Weights of a small GPT-style language model, trained from scratch on English Wikipedia: 43.1M parameters.
Each number is 128 + 32 x the weight over its row's rms, rounded and kept within 0 to 255. Layers, rows and columns count from 0. The size above them is the row's rms in percent of the matrix's.

# layer 5 MLP down (transposed), 2688x448, rms 0.0842, rows 378-430, columns 384-447
size [105 101  82  91  98 101  99 114  92  97  93 102 103 108 113 103 107  93  94  99 107  96  93  99  99 102 101 110  95  98  90  96  93 107 101 112 125  95 113 102 144  90  97  93  93 104 106  94  99 111  94 118  93]
[[113  77 139 117 204  97 170  97  81  85 133 123 161 181 104 168 205 144 169 102 119 171 137 171 110  88 132 133 159 123 170 123  60 165  97 168 154 165 191  66 102  77 108 131 156 133 127 154  77  96  92 105 132 161 112  99 134 109  81 131 175 125 101 157]
 [136 118  81 136 137 137 126 114 178 116 129  97 150  96 163  75  84 123  95  96 135 102 207 189 178 119 195 148 130 151 121  97 135 113 144 132  84 167 140 116  82 122 106 132 114  90 174 140 174 133 151 143  88 137  91 215 163  87 128 127 110 165 136  92]
 [150  96  93 154 127  78 128 116 131 145 160  91 129  67  84 151  56 158 145 183  93 109 124 147  98  81 171 109 140 177 123 122 122 133 119 140 123 124  87  74 129 145 149 147 171 164 173 124 144 136 158 111 135 154 120 159 124 149 125 118 143 140 100 105]
 [143 110 137  83 156 158 113 206 115 145 181 109 196 144 151  91 123 119 149 183 100 235 116  90 145 136 179 104 148 128 105 134  89 145 119 141 146 104 133  64 157 139  86 175 122 153 121  96 117 166 139 116 157 118 174 115 103 149 153  86 166 154 162 170]
 [ 89 114 109 145 128 105 153 159 121 155  89 157 138 195 177 145 101  97  87 122 123  96 192  96 128  88 139 114 141 133 128 138  98 138  79 112 141  88 119 137  56  38 146 127  93 170 119 127 157  86  81  97 125 140 148 156 123 128  99 165 115 177  98 145]
 [127 137  67 145 113 144  89 105 128 111 134  34 131  96 111 108 102 137  89 148  64 158  87  97  93 140 122 148 173  94 118  53 145  84 111 144 134 181 229 117 129 137 153 129 118 213 128 176 143 140 139 111  73 171 115 154  96 119 154 123 106  89 108 125]
 [129 172  84 129 140  95 180 152  87  79 108 106 105 100 167 118 152 102  65 135 165 115  55 126 126  47 144 154 182 169  85 146 142 140  73 114 116 151 113 115 145  67 102 152 102 121 150  67 126 160 103  87  89 115 128 125 148  99 131 147  65  88 145 108]
 [ 97  83 129 176 126 124 131 172 120 114  68 180 124 121  89 129 101  80  89  63 106 175 117 166 156 165  90 127 209 142  63  71  62 147 186 117 158 118 148  89  75  88 183 195 111 208 124 150 107 155 119 118 177 109  87 111  97 147 216 107 137 135 131  69]
 [156 120 121 124 109 122 120  97 154 191 135 125 138 113 138 118  71 192 133 122 107 155 166 130 194  97 165 118 112 184 138 143 148 173 143  86 193 156 132 137  81 101 116 139 122 129 117 151 171 147  80 180 122 103 134 175 104  83 149 146 107 181 173  69]
 [ 53 123 133 119 119  92 164 105  90 104 154 189  78 151 119 118 119 155 151 205 123 112 129 135  98 114 126 109 135  82 147 141  89  96 138 119 111  40  97  91 148 166 129 113  92 155 161 127 103 114 141 106 127 189 113 101 136 175  93  82 106  91 128 137]
 [113 166  94  84 178 141 129 154  80 107  94 130 151  82 103 135 138  88  96 143  95 132  69 108 191  88 134 121 129 147 107  93 155 165 125 140 131 140 118 164 115  45 152 164  82 134  83  87 151 157 136 129 179 112 141 163  68 160 134 205 145 121  77 144]
 [109 138 155 107 142  98  93 131 132 151 140 129  68  93 154 122  75 130 141  82 125  97 127 184 105 126 172 166  75 130 137 111 117 123 136 169 181 117 140 181  92 166  90 130 138 148 151 153 137  92 117 111 145 176 174 116 101  93 166 127 119 135 135  82]
 [143 142 125 191 125 163 101  71  76 118 168 161 102  96 120 145 179  86  84 121 112 156 164  76  75 149 152 131 126  72 134 181 143 159 108 137 114 115 207 127 140 135  62 144 147 123  80 117 187 170 107 150 147 133 198  84 116 142 121 104 120 138 119 141]
 [107 189 135  91 190 126 149 114 158 143 149 139 112 121 125 101 135  90 158 132 168 180 127 163 123 165 127  97 121  99 108 164 131 178  99  82  91 120 104 169 124 177  83 157 126 126 139 134 123 137  96  95 176  80 192 124 150  88 132 104 124 160  96  98]
 [111 135 152  69 150 196 114  70 142 114  81 121  95 141 162 133 137 116 168 175 127 103  95  42  81 146 141 133  66  43 159 147  99 138 110 127 199  89 128 124  92 124 151 106  72 140 132 120  80 155 125 108 137 153 119 165 153  94 164 152 159 126 108  84]
 [166 120 130 123 109 120 172  92 130 154 134 115 183 167 133 104 144  99 212 206 196 131 193 143 131 125  88 168 117 140  93 115 112 106 117 156 146  97 141 162 162 147 190 114 192 157 142 132 145 137 141 123  98 144 156  89 133  77 154  97 107  99 109 144]
 [154 136 134 118 105  98 142 163 118 112 162  78 114 146 130 121 134 138 144 150 107 116 182 110 101 143 149 139 111 112 120 142 157 115 142 102 122 201  94 133  99 171  85 140 145 168 160  48 123  69  99 122  82 134 155 101  78  93 149 194 146 182  88 112]
 [106  98 125  89 120 122 164 122 108 134 184 181 162 125 121 180 140 147 157 101  97 153 162  93 155  96  98 135  71 170  82  96 126 141 139 150 132 136 175 143 130  89 112 135 157 133 140 132 194 177 132  83 127 158 115 133 164  84  97 135 143 111 152 113]
 [147 131 146  92 109 147  98  56 136 115 103 172  76 115 126 129 197 187  87 153 116 118 114 133  79 149 129 102 127  94 148  87 142 205 125  98 120 134 154 122  46 117 127 136  83 136 128 133 175  96 123  71 123 121 123 130 170 157  93 171 110  75 145  90]
 [219 204 110 165  78 207  59 118 126 156  99 158 104 133 173 143 136 165 139  70  86 132 128 102 148  92 162 128 130 138 167  79 112 154 150 170 142 119 145 105 149 117 102 188 151 145 163  86  92 125  96 150  66  83 114 137 131 109 122 129 134 166 113 114]
 [116 128 153 116 124 131 100  46 141 121  85  59  85 170  94 118  83 128 122  94 110 115  91 156 165 164 149  68 114  56 125 105 161 106  95 150 124 102 112 115 128  78  87 133  94 142  99 134 163 151 121 116 141  69  69 154 178 123 130 134 170 100 162  87]
 [111 155 161 112 116 166 174 110 156 107 125  98 148  99 107 148 170 154 116 140 112  94 131 132 145  97 105 113 159 178 148 123 126 160 175  96 179 139 186  87 130 119 158 210 168 115 146 123 138 195 166 177 137  99  82  73 144 132 175 141 116 150 113 182]
 [136 101  92  93 145 149 154 147 119 120 165 123 164 131 129 134 135 104 131 132  81 101 138 119 180 172 165 155 177 178  89 112 114 156 111 129 170  85 120  80 157 109 139 168 142 156 141 128  84 164 121 114 168 129  91 132 143  81  83 127 198 105 152  63]
 [176 147 159 159 171 126 115 114 130 112 196 108 141 160 144 154  94 137  86  78 134 102 167  96 166 118 143 179 139 218 111 176 119 137 180  86 154 107 100 113 111 148 111 149 125  85 101 167 138  90 131 131 155 106 181  87 137 112  83 169 152 165 152 139]
 [150 123 101  55 109 139 100 101  88 133 123 133 150 100 152 147 114 198  86 141 107 132  53 181 105  98 126  91 143 158 136 129 193 119 104  97  95 101 122 133 168 169 130 119  71 130 166 107 137 152 102  85 101 148 125 149  97 149 151 124 165  58 130 125]
 [159 153  72  46 115 160 125 202 183 169  90 126 148  56  78 110 159 127 140 158 142 121 125 131 134 119  78 160 171 137 100 168 119 141 139 127 126 160 136 119 110 110 158 118 169 133 154 126 160 174 124 150 201 125 133 104 154  98 134 143 108 107 167 146]
 [143 143  83 191 137 147 136 100 134 139  86 111  74 128 129 101 160 100 114  96 103 156 124 120 145 109 127 126 111 127  78 107 232 145  93 142 118  75 130 149  95 166 153 143 124 105 150 177 117 150 168 147 154 149  99 111 130 105 171 152 149 162 183 110]
 [152 188 124  80 175 125 109  70 112 130 131  80 108 138 152 153 126 156 104 119 126 137  91  74 197 134 146 129 130  98 127 109 158  99 155 197 107 113 139 209 152 199 117 165 118 145 152 110 186 122 125  88  84 117 155 159 172 168 106 126 204 127  71 158]
 [132 120 123 143 119 128 111 117 114  91 127 126 124  90 104 166 134 142 117 134 139 112 156 114  76 159 144 189 104 155 139 165 151 151  66  98 146  99 138 160 144  57 129 122  73 182 139  98 125 189 157 122 190 133 116 155 102 151  68 125 122 103  90 162]
 [158  90 143 144 135 134 102 110 103 117  89 112 130 102 172 133  98 174 124 110 110 123 195 143  83 150 127 156 119 140 138 132 117  82 147 118  88 141 121 149  89 101 104 119 138  89 149 201 149 139  70  90 169 185  71 137 171 103 133  85 116 114 174 131]
 [136 148 119  81  63 123  86 113 153 134  53 130 111 160 104 125 129 164 177 155 109 134 107 135 105  86  58 132 104 112 124 125 166 161 197 162 111 140 132 131 105 110 161 149 117  98  93  91 110 147 150  66 201  92 136 138 142 138 158 165 128 117 123 117]
 [ 95 153 140  69 132  97 136  87 159  91 114 155 140 164 166  61 136 149 116 102 194 109 104 143 121 131  93 148 157 104 114  99 192 175  93 137 102  90 149 103  99 101  99 152 158 106 117 133 154  66 183 158 161 137 104 143  95 143 133 124 157 103 125 131]
 [ 84 119 125  64 126  86  40 106 124 102 129 105 154 126 104 140  79 112 116  56 122 105 152 101 188  57  75  87 100  90 122 138 157 143 108  97  79  80 114  36 183  88 101 187 112  98 143 145 184 152  79 103 167  88 131 114  96 169 119 138 114 104 112 149]
 [ 95 112 174 107 114 205 101 115 117 135 119  88 101 117  85 139  84 109  77 141 134  89  93  87 150 124 113 177 136  96 154  90 113 148 112 117 126 165 164 137 206 115 127 106 134 176 110 105 123 162 150 122 188 155 169 153 115 163 109 104 164  90 142 134]
 [149 120  78 117 134 127 130 110 175 102 128  98 125 112 109 116 110 164  99 140 103 164 142 113 127 114 250 122  80 126 130 125 194 176 113 119 118  99 142 199 108 168 151 100 102 153 134 249 148 105 116 110 157 159 134 139 140 129 118 135 109 131  78 136]
 [130 163 146 103 122 127 140 121  98 139 171 125 100 158 152 129 111  96  90 165  74  99 143 110  25 137 113 105 106 155 141 156 182 168 112  89 125 136 134 153  76 140 109 127  63 132 112 166 171  50 127  73 134 109 122  84 137 110 160  78 129 148 138  77]
 [113 137 166 130 122 107  79 119  39 150 166 192 105 117 139 183 126 159 121 111 129  94 167 214 122 137 172  99 180 117  96 117 128 141  85  93 149 136  77 104 154  82  84 174 134 103 132 159 169 148  82 114 123 128 141  97  68 149 136  50 154  99  94 134]
 [115 140 152 111 142  84 155 126 107 126 152 174 124  92 220 110 128 136 129 151 137 109  91  66  76  54 146 164 106  99 157 175  99 193 126 147 135  77 114 100 157 107 154 190 167 149 140 106 187 159 138 147 164 119 225 142 122  82 121 101 173 101  74  87]
 [160 145 159  84  84  68 144 159 157 130 107 122 142 175 128 130 121 121  45 149 125 166 169 145 189 155 134  54 145 170 107 145 131 136 135 150 110  86 108 148  60 150 130 139  83 100  95 166  96 120 123 196 180 138 132 140 122 170  92 168 152 133 153 159]
 [160 113 123 153 111  96 152  69 181 124  87 113 150 144 117 114 102 163 145 180  89 144 159 119 187 172 147 116 113 192 194 137 139 132 140 115 109 116  65 127 140  99 130  60  91 146  98 160 155 157 137 161 125 145  89 120 119 115 145 105  75 150  95  86]
 [141 125 116 108  92 121  85 140 116 140  86 137 163 191 143 142 102  61 176 141 190  87 129  84 113 179 110 158  96 178 123 163  98  78 174  94 188 111 172 169 122 144 139  99 169 115 108 132  88 125 138 118 144  88 190 115 158 126 166 116 142 123 180 144]
 [ 85 128 112  49 151 131 110  96  57 108 119  74 101 122 185 132  97 136 165 190 187  99 141 137 164 144 111  97  66 181 171 138 120 133 143 158 145 141 144 147 162 124 193  90 169 177  82 155 142 111 156 106 177 104 111 154 138 173 101 126 170 125 173 174]
 [149  88 184  92 150 141 103 147 165 161  84 108 148 120 110  98  92 172 121 107 107  54 162 171  86 114 113 153 117 156 126 119 101  35 150 130  69 142 104 140 125 111 154 115 176  89 138  88 116  75 173 135  83 112 157 129 146 168  87 157 148 113 133 111]
 [166 156 162 144 113 153 112 161 124 113 130  70 153 106  93 103 139 106 166 136 130 141  88  87 112 115 145  95 154 145  77 125  97 138 136 110 139 107 122 100 168 120 136 114  79  91 111 156  78 151 172 159 103 167 175 105 140 111 153  91 133  94 105  96]
 [107 141 180 109 127 119 147 113  86 117 123 111  95 148 204 159 112 139 136 152 127 109 114  87 123 151 164 121 148  94  88  93 125 134 156 142 151 159 141 172 172 104 190 152 135 103 173 111 160 108 139 153 178  79  91 178 154 165 122 127 115 114 156 164]
 [133 137 110 138 115 148 150 122 124 144 109 144  86 118  88 173 136 116 117  74 159  80 160 105 123 138 102  99  98 192 163 175 133 154 135 126 227 192 154 123 150  71 158 203 109  84 155 147 142 146 149 139 127 116 144 115  93 157 153 153 163 125  88 137]
 [129 146 106  60 159 153 116 156 196 137 119  95 109 112  96 125 113 163 177 150 141 123 140 122 152 141 123  71 126 122 130 120  94 101 148  85 114 117 133 160 118 145 153  91 163 179 135 131 121  84 101 141 151 105 184 120 164 125 165 139  60 169 132  84]
 [131 124  76 126 175 109 108  68 143 100  78 160 104 156 102 146 139 112 111 134 152  48 113  82 148  93  55 157 120 145 165 155 179 162 162 116 149  72 131 140  84 149 154 108 120  90 178 174 143 135  63 117 137 173 146 112 140 127 117 150  95 118 122 121]
 [ 87  76 132  81 108 118 111 157  96 158  73  86 170 159 146 116 136 112 118  59 146 118 137 130  79 132 225 154  93 123 123 129 168 162 156  60  88 149  75 144 128 119 108 143 125 140 183 110 130  76 118  81 174 200 121  93 106 187 125 150 139 157 179 156]
 [125  99 145 128 106 134  83 108  95  92 121 194 127 135  88 124  97 108 128 131 154 132 161 180  89 143  87  78 126 177 207 194 155 109  98 165 145 144  47  95 105 112  63 154  87  96  77 116 134 131 111 101 116 111 164 132 112 130  75 115  89 196 122 120]
 [161 115 157 143  99 124 163 115 115 177  83 152 138 121 150  99 156 114 107  76  99 136  79  99 167 109 120 168 100 139 102 124  93 167 157 155 149 121 131 162 115 158 116 139 132 199 112 129 152 121 102 136 148 159 122 117 136  91 179 129 119 163 161 148]
 [123 104  98  45 112 133 166 109 196 121  85 146  97 115 135 121 109 119 120 134 132 162 147  82 175 129 152 195 131 190 149 136 108 161 189  52 249 131 169 162 122 166 129 153 136 209 154 165 179 139 129 145 111  93 160 160 131 152 173 179  65 141 152 109]
 [ 76 146 106 118 145 105 120 117 144 156 173 161 137 130 155 135 152 163 126  61 182 102 115 114 141 147  92 177 176 136 176 147 159 125 149 136 132 124 136 113 160  90  79 153 104 113  83 131 155 122 153 181  93 110  77  92 157  99 133 122 148 136 145 116]]
# layer 5 MLP up, 2688x448, rms 0.0844, rows 379-430, columns 384-447
size [108 105  96  88 105  83  93  98  96 100  98  89 103 104 110  99 100  92  98 109  97 110  93 107 100 100 116  97 112  99 109  97  92  95  97 152  95 103  97 137  92  94  83  96 100  91  95 102  99  91 120  76]
[[ 66 107 153 103  92  97 123 161 151 157 146 152 139 103 120 152 157 141 146 139 156 124 112  71  67 140  89 117 137 154 159 110  98 142 159 141 135  96 128  84 148 153 188 107 122 117 123 147 112 162  91 160 145  95 134  93 138 115  92 143 168 130 162 170]
 [102 133 128  96 124 142 160 136 113 144 104 167 126 190 169  91 181  95  89  78 155 154 120 105 157 176 103  95 130 104 131 180 130 129 191  93  94 108 158 181 126  91  58  32 128  97 124 159  86 128  86 126 111 129 145 129 139 136 140 123  97  96 164 121]
 [ 57 142 130 136 113 151 153  36 157 169 117 150 115 159 102 150 102 197 171 131 114 124 148 170 143 130  61 103 122 118 167 105 163  68 120 113 132 122  94 164 109  86 114 117 152  86 128 102 145 132 109 172 119 102 112 102 122 150 151 163 112 146  66 114]
 [141 104 115 101  88 133 157 141 139  69 123 160 166 116  55 121 153  95 211 130 141  82 166 104  84 168 134 150  78  97 100 134  88  79 148 103 145 129 144 135 128 160 162 136 111 116 151 148 138 160 138 119  41 109 136 117 162 100 152 156 149 127 118 132]
 [ 90 153 133 106 155 134 177  77  87 123 121 156 130 149 127 150 130 190  97 107 131  94 151 153 139  90  70  85 103 139 102 173  90 176 183 127 162  81  90 103  99 146 112  90 141  90 116 113  87 106 146 162 185 109 127  89 131 150  87 117  93 126 150  86]
 [139  94 169 112 198 139  81 134  85  93 118 148 191 113 130 100 116 125 130 119 143 128 129 146 147 142 133 114 150 105 163 119 177 128 107  89 185  81  85 115 172 122 143 112 155 154 114 196 142 110 140 167 114 129 106 119 150 197  71  91 166 127 121 177]
 [140  95 115 165 157 128  97 113 129 146 103 104 166 144 157 194 160 122 112 144 143 138  57  58 140 111  82  69 118 137 135 142 152 123 136 141  78 157 132 169 106  86 151 126 102  82 122 146 132 190 104 141 100 140 127 161 167  78 108  93 112  95  86 146]
 [103 211  72  99 115 127 139 168 116  84 155 153 138 124 150 102 213  94  96  87 141 151 103 107  69 154  82 144  97 125  90  51 151  88 159 134  96 123 103  82 158 146 123 110 100 157 153 141  90 135 142 147 104 169 133 118 120 154 129 125 153 126  95 155]
 [131  96 133 118 166 149  87 138 138 154 121  73 158 128 129 136 131 139 146  99 157 173 159 113 170 153 153 150 146 168 147 216 155 178 124 153 150 186 142 138 135 124 113 151 186  64  95 187  88 154 140 146 106  71 151 140 104 103 164 170 144 118  99 121]
 [ 86 119  79 206 109 153  73  80 137 142 135 152 113 165 123  86 169 134 130 162 137 116 194 118 175  69  98  85 111 159  93 156 141  52  94 111  96 101  97 115 127 135 136  84 102 118 180 182 123 148  65 118  49 102 113 115 139 109  82 108 153 118 192  65]
 [105 146 129 232  96 164 110 133 152 116 155  71  97 122 123 109  96  79 125 134  73 106 120  96  93 145 146  95 142 129 137 138 179  93  89 101 144 110 116 128 144  86 158 114 142  93 120 103 121 135 156 128 132  70 172 139 153 206 140 164 153 133 110 134]
 [118  91 117 145 111 103 194 153 134 144 103 131 155 164 140 112 165 128 114 129 163 151 122 126 133  95 186 110 134  97  93  96 114 138 185 136 148 118  91 127 176 151 148 161 176 135 124 105 194 149 170 116 160 189 116  97  80 101 136 111  91 128 154  58]
 [ 96 122 108 143 185 143 117 137 127 104  87 124 157  77  99 108 106 105 145 168 123  64 137 116 116 218 104 135 139 135 119  95 131  88 143 149 103 155 154 121 153 143 184 117 183 137 151 116 172 153 117 123 128 172  94 157 113 193 140 165 133 118 136 133]
 [132  56 104 141 132 101 175 123 111 182  99 114 206 143 104 192 134 119 145 154 136  89 117 164 121  89  98 125 174  79 153 108  72  65  97 139 115 114 169 128 148  86 155 115 174  99 134 131 102 152 100 180 106 113 129  98 171  98 110  93 220  85 117 119]
 [107 120 116 113 129  84 114 137 144 177 109 106 122 127 114 124 118  87  88 119 113 124  91 106 119 100 137  87 111 106 145  74 122 162 112  93 162 149 104  90 172 124 154  88 136 158 129 108 136 157  87 101  86 112 147 147 131 129 179 194  67 100 132 140]
 [ 88 112 130 123 153 141 159 145 127 135 139 144  96 159  93 117 131 135 182 100 167  85 103  76  90 111  86 147 114 105  60 135 158 166 105 112 166 136 151 165 149 124 138 156 141 161  84 130 115  92 109  48 128  83 137  76 134  94  99 102 129 137  79 169]
 [143  98 165 122 109 133  88  46 127 154  71 133 111 153 121  68 101  99 100 113 159 120 118  69  61 148 173  88 150  84 124 151 123 135 124 111 147 103  94 146 157 118 141 106 147 152 110  98 165  79  99 177 169  88 128 120 100 204 172 116 114 156 120 126]
 [103 116 160 180 117 128 142 155 167  78 137 123 115 155 138 153 102 138 129 139 153 171 151 130 113  96  93  99 108  65  90  92 159  81 181 177 125 130  75 104 161 132  86 107 107  99 190 150 143 120 123 162 133 103  99  83 126 114 104 137 105  91 115 117]
 [ 66  87 171 178 171 123 159 131 138 129 150  95 113 125  92 107 136 117 136 172 148 123  92  85 103 148 126  96  94 147 117 118 123 152  86 147 138 120 107 150 118 166  63  85 172 129  57 110 165 126 185 129 154 154 152 144  90 121 189 101 146 103 116 170]
 [125 104 165  50 162  95 162 183 170 135 146  66 122 112 167 164 152 171 145 104 176 122  54 110 101 157 101 136 106 129  60 156 140 167 121 140 119  99 152 103  89 114 168 141 124 170 141  90 132 168 157 113 104 218 154 103  85 161 116 151 129 114  12 127]
 [113 170 137 149 125 173  96  77 131 179 161 190  44 178 130 122  79 150  99 124 130 108 192 121 144 148 122 115 173 162 128 104 127 166 137  87 186 101  99 150 106 157  91  78 160 174  87 143  88  88 104  85 109 127  89 147 128 103 135 107 191 109 149 146]
 [139  94 166 202 119  84 157 162 120  91 109 149 152 106 120  92 137 152 124 138 174 159 140  92 142 138  91 150 101  12 174 126 131 145  69 109  76 160 124 127 140 131  57 112 119 129 159 127 255 129 104 162 112 100 102  94 136 156 175 180  65 121  63 127]
 [120 142 143  65 107  38 132 102 123 115 160 150 137 103 142 110 152 118 123 160 104 116  86 139 117 135 153 126  83 174 119 176 144 143 124 123  95 120  84 125 138 146 162 133 133 183 150 127 123 156 131  93  87 173 154  80 157 115 130 120 119 145 139 125]
 [103  95 117 170 130 135 163 146 147 173 103 116 100 156 114 122 126 151 171 118 177 150 164  70 161 125 109 126  98  85 127 198  83 134 102 122 156 191 101 122 122 117 106 166 142 120  99 174 130 110 136 175 109  88 105  65 104 100 141  96 109 168 121 163]
 [158 173 214 133  88 100 144 154 101  79 159  92 143  86 137 144 156 146 139 140 104 137 124 115 145 128  56  98 102  89  91 105 108 142 146 109 106 125  78 148 142 167 125 112  97 108 122 140 102  70 181 140 135 123 108  81 171 143 107 115  99 110 150 172]
 [ 89  87  99 126 128 115  99 161 156 184 131 120 135 134 106 186 132 177 144 162  93 137 159 182  65 122  89 160 183 103 187 156  56  82  88  83 123 164 130 126 192 198 121 127 123 175 157  70  93 142 140  89  99 108 116 162 141  98 113 136 112 135 116 168]
 [126 129 130 174 128 123 107 144 113 142 157 141 109 127 177 128 178 102 149 131 137 151 145 120 109 151 131 158 101  91 137  92 138 128 121  92 149  81 120 132 128 119  95 135 142 129 121 113 133 101 113 112 203  79 141 166 203 137 183 106 107 174 159  95]
 [160 161 147 129 130 132  82 138 148  66 162 132 191 148 130 125  78  95 110 104 142 109 116 118 135  79 128 141 151 127 108  84 117 115 165 128 134 131 109 184 145 179 128 116 136 142 130 102 133 112 117 151 115 157  85 111 176 116 108 140 168 111 149 191]
 [114 165 110 102 154 146 175 153 142  92 117 159 111 109 109 105 181 125 114 116 188 154 152  95 124 106  93  82 173  84 119 121 139 163 102 104 132  88 148 122 122 168 171 104 148 155  96 113 125  99 148 110  90 150 182 146 148 148 104 137 143 107  68 182]
 [157  91 137 204 174 133 180 156 131  89 212 164 152 106 179 153 101  60 124  99 159 128 152 134 102 120 182 116 133 149 164 149 110  90 107 136 126 145  76 185  66 106 123 100 122 145 192 188 117 121 108 153  27 179 150 132  98  98 133  95 130 141 130 160]
 [ 80  47 103 145 163 123 108 208 102 124 118 161 143 124 187 125 175 127 110 134  93 146 133 153 128 158 138 179 104 101  52 188  51 112 134 148 124 119 139  99 157 110 116  92 160 214 125 107  90 136  85  83 123 110  56 103 164  93 129  78 155 111 145  52]
 [176 124 142 137  92 192 209  98 149 212 131 176  66  60 102 156 112 123  99 144 142 159  83 124 103 116 119 110 130  81 171 123 116  87  66 146 185 134 146 199  96 177 161 135 130 162 148  96 123 137 180 187 121 150 147 149  66  85 147  89 149 103 127 154]
 [132 154 159  93 161  92 150 112 135 109 144 138  69  68 144 191 159 119 128  84  97 113 173 169 117 128 109 127 134 117 138  95 111 110 177 166 112 172 172 149 112  87  75  84 133 119  64 128  61 107 111  81  84 166 146 174 135 145  88 197 142  81 143  96]
 [111 102 172 143 131 178 130  77 123 121 132 135 153 203 145 137 161 132 130 128 138 103 122 140 135 152 134 148 171 139 126 120  89 127 131 132  65 142 200 143 145  70 116 187 103  78 100 105 103 154 137  75  76 120 127 140  97 132 103 149 167 144 120  91]
 [149  72 124 135 112 172 171 124 129  94  92 105 137 129 157 109 151 103 134 136 150 181  68 157 121 111 121 126  78 184 144 100 111  80 137  80 130 114 125  93 142 132 198  97 118 139 127 158 116 105 124  97 151  80 131 157 162 163 122 111 109 139  62  85]
 [136 106 119 113 141 144 116  87 136 133 100 139 145 189 121 181 176 128 190 113 158  98 131 190  90 132 163  51  61  97  69 155 154 116 124 137  59  72  59 104 127 140 148 112 115  67  72 118  90  92 106  98 112  86  93 142 135 134  84 135 153 108 102 140]
 [137 138  72 158 130 110 109 139 147 164  80 172 143 177 109 112 143 155 150 185 173 149 187 140 166 140 134 109 119  80 155  79 122  76  92 104 179 135 133 135 115 107 153  59 135  98 130 234 114 150 107 123 127 142  73 191 154 143 178 164 133 165 182 197]
 [129 128 125 148 162  71 123  90 165 122 155 145 102 177  95 121 109 151  58 203 104  71 161 122  71 138 118  50  83  95 133 152 156 137 143 129 136  90 103 126 104 159 184  83 142  91  73 153 155 119 153 126 137 153 101 105  91 118 160 137 164 118 104 156]
 [109  73 170 122 133 178 112 157 113 168 101  50  86 119 126 136 174 126 149 130 106 150 155 168 152 132 111 145 139 141  46 159  99 164 122 149 157 123 142 123 122 114 117 164 151 111 170 130 151 131 179 114 134 105 166 153 126 125 176 131 109 122 151  87]
 [107  80 118 133 113 115 135 131 192  94  75 131 129 160 146 139 158 128 135 104 150  93 112 150 131 121 173 134  30 158 111 141 123  62 125 106 169 155 118  88 131 123  97 138 131 156 140 117 128 155 153 173 149 118 120 117  90 127  69  92 131 139  39 159]
 [116 117 157 112  91  83 103 127 148 187 186 122 147 111 145 160 141 121 130  53 130 173  71  77 114  53 160 160 177 109  91 104 129 161 141  93 144 153 159 129  83 155 104 148 123 140 176 127 164 109 141 127 134 183 110 130 126 110 172  88  69 136  88  98]
 [127 153 158 147 122 131 144 113 114 150 133 113 169  97 163 104  97 107 181 115 162 155  97 147 120  94 150 145  90 155 162  91 182  86  82 117 116 173 198  78 133 138  94  99  78 169  96 126 156 133  87 116 124 151 137 137  97 114 115 106 108  42 161 160]
 [130 110  83 116 132 142 135 112 169 158  70 171 153 120 109 146  69 117 137 122 132 148 135 143  92 175  65 150 112 156 136 134 115 108 125 149  50 106 105 183  91 143  96  87 159 149 114 132 138  80  86 114 114  75  98 118 111 107 133 199 109 125 125 135]
 [178 147 143 122 163 164 167 142 173 154 148 110 156 120  84 130 132 117  90 137 133 184 141 172 180 146  72 152  97 177 149 129 126 134 167 157 135  92 159 115 129 141 120 143 112  98 140 133 192 176 110 107 109  93 162 104  94 145 145 113 164 137 126 130]
 [ 99 124 177  74  95 102 127 129 155 130 114 133 106 110 190 107 103 119 124 141 152 110 100 116 133  95  86 146 114 129 111  89 181  99 150 150  82  68 157 165 121 125 143  70 187 151  63 118 132 142  96 104  94 128 150 106 110 145 110 148 127 201 151 165]
 [103  92 188  84 134 104  70 110 110 181 111  89 135 163 151 126  94 127  68 131 115 102 125 109 107 154  95 175  95 175  98 108 123 149 184 161 149 176 123 111 121 154  98  98 108 109 115 114 145 154 130 109 145 108 130 144 167 134 117 110 121  96 126 177]
 [ 99  51 190 129 101 149 142 178  96 152 114  98 125 158 162 110 111 173 125 138 122 171 152 101  97 109 160  86 125 156 183 138 146 101 118 162  90 126 132 149 129  97 119 121 157 155  94 132 111 121 192 144  94 110 145 195  57 145 105 170 205 144 132 121]
 [ 71 162 107 103 114 135 120  99 112 100 173 120 102 182  98 128 141 137 134 180 168 136 113  97 102 133  65 131 204 141 103 128  92 105  57 140 153  76 131 160 108 186 209 119 197 124 113 140 140 105 137 119  88  28 102 148 132  86 139 141 115  84  48 120]
 [116 166 141  88 172 167 162 206 173 131 143 197 146  99 123 150 129 173  80  75 153 138 121 129 114 141  96 168 136  95 127  77  90 142 122  83  74 161  78 105  81 130  67  91 108 140 114 139 205 106 139  70 121 147 131  74 171 118 157 137 129  87 124  82]
 [134 118 101 143  96 130 101 109 128  98 189 123  82 125 107 130 118 165 127  84  68 175  98 147  98 143 153  91 154 102 128  99 137  71 163 124 142  91 169 121 113 106  87 186 174 147  99 140 195 143 101 175 107 161 100 112 149 138  66 167 171 110 117 139]
 [ 70 137 147 116 136 179 124 136 136 122 125 136 181  62 103 156 125 170 138 135 128 152 133  99  63 145 170 154 104 162 159 159 152 191 125  69 162 142 154 135 145 182 150 134 146  84 122 128 150 148 141 118 146 137 151 195 132 150 138 150  95 135  86 124]
 [157 155  61 115 109 183 132 137 117  93 164 130 145  73 151 138 138 134  94 138 120 150 142 147 159 105 147 133  47 122 147 140 104 131 120 144 197 100  97 101 122 123 100 168  96 129 103 141 147 107 142 160 168  72 169  95  93 139 152 162 101 132 182 188]]